config = dict(
    num_hidden_layers=16,
    head_dim=32,
    beta1=0.9,
    lr_head=0.00298,
    batch_tokens=[8192, 16384, 32768],
)
Each number is 128 + 24 x the weight over its row's rms, rounded and kept within 0 to 255. Layers, rows and columns count from 0. The size above them is the row's rms in percent of the matrix's.

# layer 5 attention output, 192x192, rms 0.0933, rows 0-35, columns 0-191
size [ 97  91  95 103 103 107  97 110 107 118 104 100  92 109  90 102 100 100 104  95  96 102  97  95  99 104 100 102  92 101 100 109  90 103  87 103]
[[153 137 129 134 133 146 108 133 115 153 122 114 119 117 145 133 174 131 144 138 129 157 137 131 137 152 133 131 104 135 131 107 174 115  89 158 133 106 130 124 128 128 169 164  96 135 171 121 133 125 157  95 166 114  90 140 159  99 116 169 150 131 116 123 116 104 168 114 125 129  67 129 105 110 171  80 144 155 121 131 171 168 130 115 122 116 134 154  92 143 119 157 108 102 148 178 125 105 144 117 129 140 148 143  87 110 153 138 106  93 130 123  89 160  94  75 114 145 135 184 126 127  81 125 149 141 156 139 107 128 149  92 139 121 130 108 149 171 117 110  90 104 163  85 122 133 147 147 125 111 116 135 140 101 116 106 152 130 124 119 109 162 124 103  68 155 136 133 144 120  89 148 123 154 138 140 127 107  97 120 106  62  84 142 126 144 121  99 116  84  95  86]
 [141 125 124 121 130 126 175  87 130 166 126 180 110 135 143 138 154 163 126 106 147 124 129 107  99 112 110 133 108 118 137 122  98 146  64 145 119 115 161 106 118 120 125 136 112 174 116 134 100  86 117 117 109 136  83 125 121 157 111 141 128 121 105 171  94 117 136 118 121 105 133 104 147 123 142 120 109  93  90 141  88  84 144 111 133 111 143  97 180 139 134 143 127 176 102 133 120 115 153 170 111 137  71 163 102 109 144 115  96  75 167  90 186 105 128 182 121 112 106 193 105 136 177 143 140 144 116 132 147 164 137 144 134 159 140 133 119  94 128 117 151 115 130 116 120 167 121 138 137 127  74 143 103 158 146 152 145 138 152 109 132  99 132 125  83  99 118 111 122 111 147 140 165 106 134 163 140 138 124  93 139 124 175 164 124 118 135 124 134 123 123 118]
 [136 119 129 156 119 127 120 120 139 116 141 116 128  83 147 139  90 130  92 101 160 147 131 123 166 119 166 132 142 135 115 156  99 124 169 147 139  97 159 112 167 138 135 100 143 102 157 148 137 148 108 131 131 133 106 111 105 110 137 150 140 101 132 130  98 149 135 109 102 143 157 138  95 118 121 169 141 143 143 115 130 119 146 167 146 124  92 182 148 125 117  90 122  81 143  92 131 109 126  95  94 152 131 137 112 123 126 130 174 139 101 168 134 151 126  79  91 128 129 108 159 110 137 144 104 174 148 141 100  91 154 142 105 114  73 129 165 193  83 120 120 102 143 121 115  92 117 116  89 114 193 120 106 153 109 148 119 159  99  47 109 128 153 132 156 112 108 133 163 135 124 145 131 138 133 142 135 147 157 136 121 136 162 106 104 117  91 127  99 135 162 162]
 [ 94 111 147 139 141 145 123 119 137 168 135 137  78 168 145 112 147 132 128 154 113 120 140 160 108  88 151 158 165 164 101 111 141 159 124 174  76 122 153 126 132 102  78 131 121 169 130 137 181 116 146 162 164 113 121 115 112 131 139 137  97 111 120 100 147 120 121  87 150 148  89  88 106 117 138 102 137 139 154 121  92 131 132 128 124 149 123 123 130 159  74 148 103 139 117 157 115 150 128 152 141  74 122 120 154 116 135  97 144 103  73 132 154 123 130  87 158 150 148  90 148 111 133  88 120 121 137 146  98 159 126 152 146 108 187 109 143 148 177 125 144 145 121  88 116  97 147 120 117 133 100 152 136 114 154 105 150 128 153 124 131 127  59 139 113 132 143 125 124 109  94 115 103 118 146 141 132  91 110 102 151 123 127 105 150 131 145  72 174 114 104 150]
 [ 87 134 115 137 121 126 109 118 127 126 106  95 142 110 142 128  97 146 156 124 127 114 132 149 167 129 135 148 126 140 117 118 158  70 111 106 167 133 125 131 141 125 105 155 128 143 147 134 111 124 131 156  98  91 146 117 115 133 133 102 124 109 143 128 124 153 167 163  89 109 140 145 137 151 157 151 133 106 102 111 115 131 107 168 143 130 131 117 119 137  91 107 133 132 102 128 179 103 141 150 117 124  96  86 109 125 108 118 135 138  85  61 145 146 126  93 202 163 163 126 114 107 168 142 120 150 120  87 145 106  95  65 150 113 128 104 105  84 114 162 152 132  86 120 134 110 172 119 127 121  68 122 133 145 121 142 124  78 141 139 120 134  93 118  91 119 162 112 102 144 141 103  70 144 151 129 177 153  92 145 104 150 144 119 145 128 168 136 135 111  78 145]
 [119 107 121 109 133 120 112 114 114 103 129 109 129 126 136 124 114  84 132 166 142  98 128 125 127 108 160 112 152 146  98 147 117 148 146 116 153 154  78 111 154 153  93 147 181 166 132 155 155 125 129 142 130 121  94 136 105 119  43 146 148 102 153 125  70 111 136 195  96 110 153 147 123 117 117 122 131 105 136 109 136  74 139 119 104 138  78 150 131 133  85 147 124 113 120 138 173 135 153 156 149 138 131 175 129 166 132 116  92 117 142 152 133 167 147  99 144 139 157  89 102 113 135 100  89 145 140 118 112 120 128 135 154 121  98 119 126 162 145 126 139 134 124 103 146 116 124 184  76 132  92 158 122 115 131 146 123 130 141 150 137 117  71  86 123 108 159 113  96 112 145 114 129 120 151  88 135 138 145 111 120 169 125 134 108 110 188  86 124 122 124 142]
 [142 118  90 169 120 103 142 145 123 141 159 122 140 131 137 153 120 144 132 124 144 137 138 108 143 110 135 163 157 129 120 139 158 169 132 113 130 123 121  98 129 105 120 159 127 148 123  82 135 148 102 128 154 144 178 125 110 148  85 103 113 136  89 155 103 129 131 127 121 144 113  86 131 119 103 172 123 128 152 144  75 149  95 195 145 122 135 116 186 124 144 116 182 129 123 130 140 111 146 118 142 110 120 131 166 114 138  96  90  99 122 114  72  89 127 180 150  99  94 115 108  80 155 131 129  98 111 138 127 113 132 130  96 137  93 144 158 145 103 109 159 128 151 131 178 164  83 106 156 114 147 103 120  72 106  90 150 131 100  88 145 120 129 166 143 149 126 150  94 136 108 145 148 149 173  86 121  95 126 107  99 134  96 167 127 137 108 133 143 128 125 130]
 [ 85 137 127 124 132 122 135 138 130 124 127 102 108 151 149 144 124 111 142 124  75 172 134 153 162 153 115 122 113 120 119  94 113 122 119 145 163 180 120 124 140 133 126 166 139 141 115 120 131 133 162 150 173 139 153 132 151 147 149 130 111 114 107 157  83  91 108 129 138 130 153 117 103 152 118 144 175 134 141 119 102 147 100 140 172 165 153 109 112 115 136 191  82 134 125 125 155 137 141 132 103 118 122 149 140  86 149  97 129  84 131 170 109 130 145 100 108 129 132 114  86 124 135 129 117 166 117 117 141 118 113 134 131 146 110 158 138 116  63 178 129 111 115  41 162 105 111 169  90 109 102 142 117 116 152 101 135 126 117 125 136 171  96 131 126 108 158  99 160  96 134 121  92 117 109  99 139 167  81 152 134 113  90 111  91 125 139  82 149 139 140 109]
 [113 129 112 129 106 146 150 113 129 131 138 109 122 134 149 107 142 107 154 148 116 152 161 123 103 143 161 140 130 123 104 126 134 128 148 160 106 131  83 162 113 150 127 171 125 124  97 117 126 148 135 143 108 148 109 123  72 128 113 126  76 169 142 106  69 176 147 136 110 128 117 139 104 143 155 156 126 126 162 157 136 123 134 138 131 116 114 155 158 162 142  71 132 169 112 147 147 108 119 130 116  94 120 126 177 123 152 152 113 114 121  98 100 134 153 114 124  92 161 125 132 118 102 118 159 106 158 120 108 108 155 178 139 108 131 138  62 115 103 135 137 129  53 145 134 151 135 123 109 113 132 122 163 100  87 124 118 131 155 184 102 130 119  89 155  98 137 125 148 134  89  80 132 111 133  90 135 187  78 176 138 110 123 137 109 112 145 148  96 126 135  99]
 [ 98 124 126 190 114 123 161 155 118 146 109  97 132  95 135 128 135 156 130 108 134 111 123 162 116 119 155  70 185 160 101  87 129 122 142 149 118 138 105 149 148 171 107 150 159 151  91 122 124 121 155 109  97  91 116 149 118 127 141 126 176 152 148 149 158 109 101 116 118  98  94 140 126 130  79 138 135 119 121 160 125 157 132 101 140 128 131 152  99 151 130 152  96 139 143 126 119 138 131  84 182 105 123 107 137 173 145 126 163  99 134 133 115  97 115 158 144 133 154  91 129 108  98 124 115 173 195 132 104 155 126 136 134 138 126 111 162 152 133  99  93 114 153 116 107 127 110 115 168 112 142 118  91  94  87 136  90  99  91 111 115 113 157  92 135 164 145  97  99 107 161 128 117 137 123 128 118 104 125 135 137 143 129 104 142 100 123 104  81  84 110 157]
 [121 141 134 141 113 123 176 116 151 125 121  96 154 176 111 129 118 126 117  96 127 124 116 103 101 142 103 141 176 136 137 125 139 140 114 133 138  99 129 140 100 129 105  83 151  92 128 141 146 132 125 154 118 122 108 148 103 111 116 129 142  88 150 120 162 130 146 128 107 134 104 148 141 125  83 114 133 117  70 108 133 148 127  94 107 130 106 117 160 113  74  96 120 104 135  73 101 150 143 139 129 165  86 141 114 164 144 162  90 156 129 114 121 139 154 109 140 107 105 139 137 134 142  97 112 133 112 138 141 100 124 106 150 112 147 103 170 161  81 176 106 102 138 129 117 112  80 155 102 123 168 138  93 122 180 166 129 182 131 142 137 101 172  89 142  92 139 107  88 110 147 110 142 107 158 149 104 161 137 175 152 106 137 143 148 133 138 157  81 161  89 137]
 [120 125 151 149 139 139 139 157 129 117 104 119 142  96 149 161 119 162 125  93 178 135 141 103 127 130  78 137 126 116 131 130 120 116 124 103 114 107 141 119  72 163 145 119 145 169 176 119  94 146 158 159  98 116 177 114 118 118 134 114 107 163 130 167  82 147 155 148 133 115 193 112 170  91 153 144 115 120 109 110 115 132 152 164 117 133 125 136 114 171 139 165 115 122 145 147 135  70 132 137  98 106 139 159 119  75 140 164  93 113 159 106 146 148  89 133 123 164 112 163 181 154 126 152 127 111 188 112 130 138 135 103 132  97 162 115 119 123 137 138 116 104 120 134 146 136 129 123 143 127 100 182 139 147 131 115 170 115 153 162 124 106 127 110 173 112  92 125 124 130 161 165 118 146  95 134 149 116  96 108 106 124 108 145 145 113 143 137 157 118  83 136]
 [131 134 166 125 121 139 177 121  97 128 138 123 137 161 118 122 123 143 123 133 123 161 130 138 118 121 103 147 135 128 121 121 116 134 150  96 126 144 140 144 130 148 102  60 162  95 111  95 108  90 120 124 128 163 177 106 123 160 107 137  99 156  99 115 149 102  89 115  98 105 108 132 168 101 147 117 129 118 129 101 132 129 112 173  96  99 118 156 110 128 165 141 104 156 144 134 173 131  61 154 109 137  87 109 145  77 118 131 122  98 121 164 153 153 145 143 118 105 144 112 104 126  95 101 143  83 131 180 112 150 135 151 149 147 170 143  98 124 141 101 133 118  80 144 183 132 142 164 122 126 100  98 101 125  89 125 158 160 120 121 149 121 166  98 129 126  99 151 117 141 140 134 115 133 145 156  85 126 109 136 141 179 109 151 142 111 106  75 153  94 108 109]
 [ 98 130 142 141 115 134 165 162 133 149  94 105 139 127 139 143 130 152 129  92 135 144 135 139 108 118 127 157 137 152 107 105 151 158 101 127 171 141 128 118 132 170 114 130 119 121 144 108  99 196 120 134 138 136 132 139 134 158 159  74 166 154 110 168 124 191 152 109 105 117 158 164 144 119 116 109 151 120 121 134 110 128  83 137 120 128 105 168 130 129 172  88 102 102  99 120 151  81  78 126 148 133 134 116 110 149 147 129 149 149 144 161 139 104 176 174 108 138 141  87 109  91  94  88 109 122 130  89 174 128 112 117 130 169  99 137 105  85 169 170 138 128 126  96 110 130 165 143 130 132 172 137 108 154  77 117 116 159 159 135 158 127  94 134 100 130 140 124 119 137 126 104  87 154 133 140 144 103 115 114 126 122 132 123 160 146 147 132 149 136 137 173]
 [134 124  95  74 103 134 135 109 158 163  88 170 133 164 148 164 113 125 132 106 146 132 108 121  91 124 122 125 144 122 130 123 145 150 139 121 117 148  82 155 142 101 133 159 106 134 146 126 109 128 143 149 124 148 139 111 151 183  97 144 124 169 138 148 113 121 136 169 146 114 117 111 139  75 120  94 142 126 121  90 127 120 103  99  75 132 159 107  95 136 153 144 161 142 154 121 134 139 149  83 140  79 135 130 137 103 126 156  89 146 166  85 141 129  69  90 150 149 127 123 133 132 185 157 147  97 112 138 123 176 154 173 127 128  95 138 175 122 114  86  60 106 142 107 156 111 150 114 104 117  97 133 120 125 129 169 122 119 151 146 138 133 145 107 161  97 167 150 106 143 130 145 128 133 118 149 140 134 159 142 126 140 155 134 149  99 171 149 123 132 137 154]
 [136 160 191 131  91 131 139  97 137 129 114 165 116 174  97 141  99 135 133 117 116 127 131 148 114 109 131 157 148 133 148 134 183 149  93 126 137 132 103 130 118 173 141 130 156  90 126 101 111 159  99  82 131 113  90 141 178 113 145 126 179 133 131 126  99  91 100 162 138 122 132 137 106 136  73 113 114 109 131 118 150 157 133 134 116 104 167 102 140 138 136 170  92 147 120 106 107 126 148 109 137 107 140 142 128 137  66 110 131 127 127 156 118 118 173 146 164 123 151 145  94 139 130 101 102 136 107 142 128  66 125 130 165 158  91 130 119 121 182 159 120 134 121 114 156  97 120 110  99  99 107 140 120 144 114 120 130 147 171 103 129 124 105 144 103 129 100 136 100 101 195 163 131 123 131 128 120  99 141 144 144 178 134  84 139 126 106 118 144 115  77 136]
 [173 120 144 159 138 165  82 105 110 118 132 137 150  99 110  98 131 146 133 130 153 111 130 102 144 142 128 112 127 120  92 178 103  94 126 120 128 123  81 103 112 145 142 165  93 139 119 123 140 103 129 106 110 149  92 127 180  80 119 153 115 150 117 100 122 142  92 137  79 117 117 118 144 104 129 138  94  62 125 101 128 157 143 104 179 109 118 107 128 144 167 152 107 182 138  97  80 128 168 107 120 118 132 151 107 121 118 156 124 111 132 149 112 131 127 143 142 172 132 126 109 174 144 159 122 121 105 125  88 152 141 164 149 123 150 165 198 122 119  97 170 159 137 136 148 127 171 119 150 105 116 108 130  97 120 116 108 119 129 150  95 104 137 113 116 157 124 128 108 138 119 118 148 130 151  71 129 120 134 131  96  96 139 135 118  79 155 121 158 150 135  96]
 [134 142 164  93 131 103 164 166 135 140 124 150 131 141 150 143 138 118 116 142 145 135 117  97 107 130 115  99 138 120 132 100 141  88 108 153 177 114 120  91  94 116 123 126 134 153 100 123 105 120 103  65 139 120 158 160 131 115 109 112 155 130  88 152 157 120  92 102 141 122 125 140 143  82 117 124 116 117  88 111 169 134  67 158 120 138  71 108 112  82 164 162 110 187 158 112 152 191 124 165 141 134 127 114 131 141 121 123 132 124 101 104 117 155 146 117 155 137 173 161 137 143 148 114  99 129 131 123 106 142 105 123 152 141  95 142  91 135 100  77 127 121 149 114 121  87 106 122 136 143 114 175 120  95 143 120 165 190 108 133 112 109 135 105 125 133 110 112 132 130 119 149 131 112 106 112 173 151 179 116 141 100 138 138 129 127 156 131  91  84 142 118]
 [150 129 154 122 142 103 117 124  99 145 133 138 127 146 125 144 148 142 138 149 156 131 130 112 148 101 148 128 147 148 132 146 125  60 159 115 159 105 157  95 147 148 112  86 124 143 123 109 133 100 122 103 161 105 156 138 101  92 135 107  96 127  74 116 120  93 134 138  93 159 112 113 170 109 125 159  95  99 118 152  74 113 171 113  87 137 128 137 101 100 177 143  74 119  94 132 120 122 111 174 137 176  98 123  99 136  86 144 171 147 136 124 118 111 108 119 121 165 117 140 119 113 164  88  98 134  80 145  96 135 107 105 136 114 131 116 125 160 134 103  84 122 127 117 134 101 169 133 110 169 126 129 101 140 124 136 188  83 120 110 140 106 130 158 140 151 119 167 112 133 149 141 134 111 109 141 149 114 148  92 156 135  78 109 159 153 111  86 138 131 135 122]
 [ 95 138 118 109 101 140 159 114 135 147 158 163 117 195  92 160 157 130 134 140  89 125 143 166 104 123 119 145 153 168 140 101 122  79 124 126 109  95 161 134 119 108 125 107 132 117 121 128 143 151 112 112 143 109 167  94  82 144 186 143 101  78 110 147  99 147 126 130 122 148 113 177 114 114 149 115 115 122 126 132 101 135 141 117 133 163 123 102 120 154 122 143 127 112 136 125 114 138 137 156  92 113 159  90 119 145 130 125 109 140 137 141  61 132  81  68 108 110  91 112 130 118 113 130  91 117 142 119  77  84 126 124 143 155 139 155 126 120 160 157 158 146 140 106  83 111 133 117 175  81 160 137 147  96 165 122  86 103 137 164 141 110 130 133 141 139 110 131 113 121 112 123 162 130 119 118 168 122 121 150 126 156  99 143 150 156 137 167 118  80 104 124]
 [132 144 170 130 136 155 107 112  99 116 144 138  89 162 123 120 161 108 142 141 123 114 122 113 127 128 104 145 113 143 116 108 137 132 158 107 139  85 129 175 160 146 136  96 134 122 143 112 152 144 137 109 142 152 148 126 109 118 151 133 109 147  95 127 126 155 111 143 130 152 130 136 162 137 135 158 191 138 128 108 170 158 115 128 130 137 168 102 162 129 154 132 141  93 111 132 134 127 126 135 164 160 147 123 104 148 126 147 157 111 104 116 156 195 137 108 155 131 108 148 155 137 125 111 133  83 173 151 164 149 178 118 127  83 174 139 135 187 125  91 140 134  96 153 111 140 143 160 167  98 154 165  78 125 160 142 133 145 162 111 116 152 134 162  84 149 104  92 135  94 124 136 111 162 150 174 103  88 135 107 149 127 123 158 111 141 119  64 134 114 103 152]
 [127 135 127 136 137 141 120 161 133 105 131 131 150 143 124 140 113 156 133 148 112 133 155 142 137 149 126 131 121 106 154 106 123 121 100 169 168 113 148 124 127 104 100 125 124  90 143 129 135 142 142 156 167 126 155 177 207 116 128  95 151 156 111  91 118 120 100 155 128 156 147 167 168 155 136 107 128  80 131 118 148 107 144 136  89 137 156 171 150 127 146  97 149 157 159 128 120 162 139  67 137 132 153 124 140 137 135 140 103 123 117  64 182 101 131  98 175 139 119 158 108 132 142 148 142 161 123 140 147 160  96 138 122 114  94 114 144 135 106 118 189 135 158 148 102 124 137 139 178 168 129 139 122 124 138 173 102 138 171  84 115 132 154 104 109 130 128 152 102 161 141 127 175 126 151 124  97 108 105 161 104 100 120 148 114 152 110 171 147 131  99 126]
 [125 109 122 110 150 137 156 126 122 112 118 107 107 145 148 114 114 138 134 137 122 142 107 144 159 124  95 143 119 120 102 143 120 164 126 119  80 159  68 106 127 105  91 128 116 156 148 113 150 102 136 131 123 132 100 109  99 106 130 144  95 137 152 171 150 121 143 127 117 157 165 149 143 139 118 143  79  90 115 170 128 112 113  93  95  93 122 149 126 186 100 136 157 105 108 145  62 108 114 132 153 187 159 140 157 161 117 116 106 130 136 103 126 156 126 199 161 133 104 125 113  98 126 135 145 128 163 156 118 120 114 141  80 119 124 156 137 134 135  63 100 100 146 156 147 164 106 127 141 144 123 154 104 149 154 114 174 162 122 168 105 109 142 147 152 109 132 133 150 154 169 114 168 128 127 132 112 159 128 145 143 103 126 132 150  82 169 124 148 117 121  92]
 [169 163 120  97 130 120 100 165 117 112 134  72 131 103 147 126 113 126 120 149 127 119 159 112 114 139 129  92 142 101 104 137 121 101 212 148 173 121 163 111 156 136 144 119 147 128 148 141 129 146  71 113 113 123 117 133 129  89 143 120 111 161 102 125 138 126 146 135 151 128 106 123 144 118 118 165 106 129 132 129 159 143  96 116 131 146 118 105 108  69 112 130 131 113 100  86 149 161  33  97 107 183 158 147 154 142 133 132 126 129 138 111 134 160 101 141  99  98 112 114 117 158 134 144 113 125 148 115 156 124 133 123 118 113 119 100 168 180 142 139 105 128 114 122 132  80 134 127 106 128 114 122 134  70 123 142  87 192 137 120  94 113 143 103 102 141 121 113 137 103 123 120  81 135 108 130  74 147 145 106 122 107  87 126 119 116  98 146 144 124 134 134]
 [132 131 147 119 150 149 148 122 120 142 139 107 114 166 140 105 133 114 145 117 100 158 115 124 148 143  89 118 166 160 118 103  95 137 128  83 134  74 132 121 117 133 102 121 121 148 151  98  94 125 144 146 117 111 138 118 163 111 118 118 148 150 124 103 141 118 105 145 176 151 132  87 114 109 120 115 112 148 145 115 172 135 127 130 106 123 156 118 149 145 144 174 122 104 160  86 136  88 122 140 130 142 151 135 104 128 117 121 149 126 133 184 100 135  80 123 116  71 109 108 164 138 140 148 166  76 116 163  96 163 127 109 103  85  70 144 134 122 140 117 117 148 151 165 110 126 106 163 133 126  53 161  68 112 120 116  82 156 154 136 101 118 128 131 108 163 156 167 140 110 166 152 136 103 120 146 113 139 126  87 158  93 118 124 128  93 135 104 108 130 100 139]
 [129 112 125 127 127 149 117 121 145 135 154 125 125 118 103 148 116 138 121 153 128 124 149 142 130 133 144 130  75 115 155 111 207 138 135 133 107 143 134  97 152 154 108 197 160 150 131 120 130 179 113 159 105 115 115 103 152 176 123 148 123 112  67 189 107 149 150 132  83 148 116 145 111 114 156 120 145 126 113 184 127  99 126 120 114 117 141 130 121 156 144 111 125 144 122 130  95 151 154 128 142 146 131 146 147 108 125 122 163 136 163 114 164  98 142 122  90 127  85 105  94 120 157 136 128 163 103 105 199  75 140 114 101 130 151 121 127 112 155 133 172  96 153  78 123 164 108 116 151 117 164 117 119 130 125 170  93 127 109 136  92 145 109 102 140  98 133 161  94 104 117 137 118 145 139 117 130 103 112 151 102 155  98 149 164 124  94 156 134 129 144 104]
 [118 139 139 134 154 146 115 119 120 144 127 116 112 160  93 108 137 123 117 132 120  99 166 127 123 159 133 112 150 154 110 116 111 117 128 128 150 139  99 145 181 110 110 140 118 105 141 153  90 101 108  70 118 158 108  69 152 151 159 140 166 114 174  80 121 116 107  90 159  97 130 122 127 115 112 142 127 152 133 140 124 146 135 112  98 160 106 109  77 114 166 110 172 125 151 183 156  79 115 128 139 127 207 141 141 125 124 130 136 132 127 155 138 155 127 104 138 133 131 144 142 122 128 127 104  88 153 130  66 108 161 131 118 142 155 190 139 171 116 151 139 136 135 136 107 113 134 186 124 158 107 173 167 117 130 132 133  98 105 126 143 152 153 144  84 146 146 131 140 134 138 114 123 139 122 132 119 121 182 143 135  98  88 113 136  86 138  87 118 125 120 150]
 [145 122 137 102 168 146 121 121 147 119 136 152 134 129 135  87 125 128 128  68 106 148 111 143 147 140 123 147 151 124 161 148  78 134 108  91  97 132 110 118 119 136 178 176  87 118 110  97  63 153 141 145 121 120 106 142 136 137 102 157 136 130 166 122 137  71 169  98 193 116 156 123 129 100 116 151 118 158 105 107 130 104 158 172 141 152 151 124 110 141 110 135 114 127 118 157 109 192 109 153 108 127 128 149 141 102 126  87 115 110 147 162 152 121 122 143  96  82 145 122 132 136 112 107 146 140 133 107 127 109 110 152 128 168 136 138 112 131  97 127  92 117 126 104 129 111 159 135  96 129 146 125 160 118 160 159 119 111 127  78 167  85 123 118 140 129 130 168 187 146 120 126 106 106  96 152  91 147 155 133 134 117  88  84 113 102 101 104 127 144 126 149]
 [124 114 100 176 123 155  79 129 124 122 101 132 126 103 140 139 146 135 140 143 170 125  98 129 123 133 134 135 122 107 112 113 145 115 155 124 176 135 165 162  96 161 103 109 113 139 104 121 161  96 125 133 115 116 124 109 158 118 177 120  75 148 134 172 165 194 180 120 182 174 168 129 159 125 139 122  73 147  88 138 142  91 114  97 149 135 109 124 159 150 111 130 155 109 109  74 114 136 140 140 126  96 115  74 120 155 141 102 130  82 122 115 139 170 144 137 121 164 129 148 116 169 120  90 165 138 107 150 139 133 141 107 140  93 141 146  98 143  98 135 124  87 116 100 185 133  97 139 131 137 123 140 117 101 124 129 117 121 132 118 105 105 110 118  87 137 104 114 154 108 107 158 133 162 108 137 138 121 133 102 126 101 147 121 136 126 133 112 109  77 150 135]
 [124 108 158  94 144 119 150 133 149  96 151 185  88 167 136 156  98  99 145 130 197 119 103 110 109  94 136 141 131 127 145 138 131 148  89 143 139 128 144 146 128 165 114 151 125 112 113 137 147 137 108 165 107 190 131 171 125 137 120 118 110 157 101 118 152 128  99 137 113 133  97 127  90 100 105 114 113  87  88 146 131 138 147 125 143 100 105 153 106  91 113  82  99 127 112 110 138 151 143 131 112 150 132 124 105 118 103 146 137 101 137 119 131 139 154 140  81 124 126  96  85 175 141  95 120 169 105 128 120 130 129 120 149 181 102 123 175  93 118 154 121 164 152 110 185 128 151 101  58 144 149 181 118 122 131 143 114 124 106 139 150 109 137 134 114 124 110 137  94 140 126 123 142  71 138 131 134 151 133  88 142 157 140 120 175 129 143 161 124 120 144 136]
 [138 121 138 132 149 146  97 132 107 122 138 132 150 142 121 115 128 124 111 154 125 115 134 132 130 122 108 141 119 136 106 127  98 169 155 127 102 132 152 121 101 130  64 103 102 117 127 130 137 145 165 154 103  98 120 103 121 112 146 110  72 122 122 132 107 135 138 110  85 110 133  98 163 118 153  68 106  84 131 134 153  91 104 119 102 169 118 118 115 122 118 143 150 131  90  68 116 133 126 130 105 108  94 140 117  96  90 195 137 124 174 151 171 109 131 117 154 157 107 117 110 141 115 135 175 141 101 174 118 106 125 183 140 121 137 123 142 166 143 154 116 103 120 107  89 153 110 120 188  84 102 161 147 121 165 105 127 130 124 173 122 173 139 122 115 150  96 142 120 130 108 101 149 121  88 133 135 107  84  86 124 138 133 129 128 115 120 156 136 144 185 152]
 [119 126 144 126 128 149 125 140 146  97 124 145 136 114 137 125 116 139 115 135 124 146 153 165 129 127 123 118 100 110 140 125 122 177 106 174  96 132 151 137 121 139 138 102 138 145 121 128 113 141 195 116 124 150 135 131 150 118 137 133 169 171 149 131 129 135 186 149  94 137 142 106 155 140 132 142  97 127 118 120 152  98 147 136 181 119 137 155 157 160  84 107 150 131 103  91  76  88 134 166 135 126 129 115 104 130 135 109  89 105 135 150 150  81  98 104 116 178 175  91 114 116 157 109  89 132 160 113 139  96 160 132 175 148 150 118 121 132 160 151 129 122 124 157 132 100 107  92 132 100  98 112 132 137 152 121 105 123  77 151 110 118 139 107 136 120 102  93 158 152 151  70 165  93 111 108  71 179 162 161 122  98 124 136 102 117  93 143 134 113 148 138]
 [140 130 106 114 111 130 129 109 139 139 117 159 154 131 110 124 143 130  93 135 124 114 170 151 114 161 127 128 109 124 105 108 106 130 120 119 130 101  92 149 128 166 109 130 121 121 131 156 172 120 202 188 144 125 103 149 119 144 120 184 148 120 133 101 183 153 115 128 141 150 151  73 119  97 157 101 138 124 104 134 134 106 141 119 103 164 149 121 163  84 125 118 112 151 151 156 146 165 101 124  93 186 122 120 122 170 160 119 113 131 118  97 112  87 126  90 129 131 161 133 127 131 138  98 136 154 126 140 111 105 139  87 156  94  86 112 107  88 123 118 108 159 109 146 132 154 100 140  90 148  96 148 128 132 129 130 167  96 126 199 140 117 125 129 108  77 129  98 145 109  87 109 153 129 141 140 104 114 117 144 116 103 136 162  98 155 149 151 133 138 160  94]
 [139 118 125 125 144 112 126 121 116 113  97 152 124 111 170 133 116 121 134 145 165 153 124 116 139 136 124 108 124 123  85 125  99  76 124 112 144 124 102 109 134 121 140  88 133 120  78  82  88  93 170  95  93 102 174 135 131 158 205 155 132 141 138 136 142 126 133 109 118  63  89 123 111 110 137 167  92 126  86 126 101 121  87 113 153 134 127  83 114 133 100 126 117 156 134 144 140 130 145 175 143 119 113  98 123 101 143 124 116 146  94 131 112 171 130 115  94 133 195 119 152 145 107 142 108 116 124 110 133 200 138 106 132 125 114 141 124 122 112 110 155 130 154 114 125 183  97 109 130 127 119 172 130  78 134 111 123 109 164 169 105 143 147 159 146 187 135 101 151 132 155 102 146  89 146 106 113 116 141 135 115 126 146 139 109 139 119 107 122 131 150 117]
 [172 129 100 122 142 108 118 145  82 135  73 131 160 109 140 149 124 121 103 145 108 117 127 104 117 144 143 160  98 140 109 111 148 145 140 119  71  87 156  75 133 161 113 115 132 121  99 132 156 138 111  93 118 172 109 117  63 153 119 140 141 119 149 166  82 143 173 114 139 116 138 169 157 146 126 151 128 157 130 120 152 177 130 157 145 121 141 152  84 126 159  51 101 129 101 154 149 126  96 140 115 129 167 146 152 145 133 141 117 158 172  87 136 105 135 139 170 162 106 136 160 139 166 125 131 140 139 144 114 109 160 106 134 120 103 153 186 149 171 123 118 111 143 118 145 145 111 114 122 141 111 145 137  95  85 111 148  77 133 156 114 127 107 143 125 128 167  95 131 133 106 117 137 140 133  95 120 115 121 142 146 123  99 152 142 145 158 132 137 153 141 127]
 [126 118 140 112 143 128 126 102 134 138 135  98 148 158 136 102 150 136 132 133 126 148 114 129 122 135 156  93 162 122 135 104 131 123 130 113 113 122 171 105  98 114 124 115 130 158 109 147 127 140  89 123 134  75 116 132 116  77 125 143 110 102 113 136 194 148 179 135 101 155 152 160 114 113  93 110 115 152 100 128  57  75 128 108 125 161 119 110 135 104 100 113  91  94 126 119  75 137  81 149 170 122 118  93 149 151 106 140 162 145 169 183 154  92 114 110 129 152 101 167 135 160 145 157 110 159 118 142 106  94 118 115 133 101 124 105 150 130 111 112  83 120 113 124 117 151 125 125 124 102 134 145 135 140  93 145 138  97  74 112  86  96 114 136 161 137 139 110  99 134 150 120 118  96 142  86 166 164 117 148 135 107 179  92 125 120 113 158 113 119 121 128]]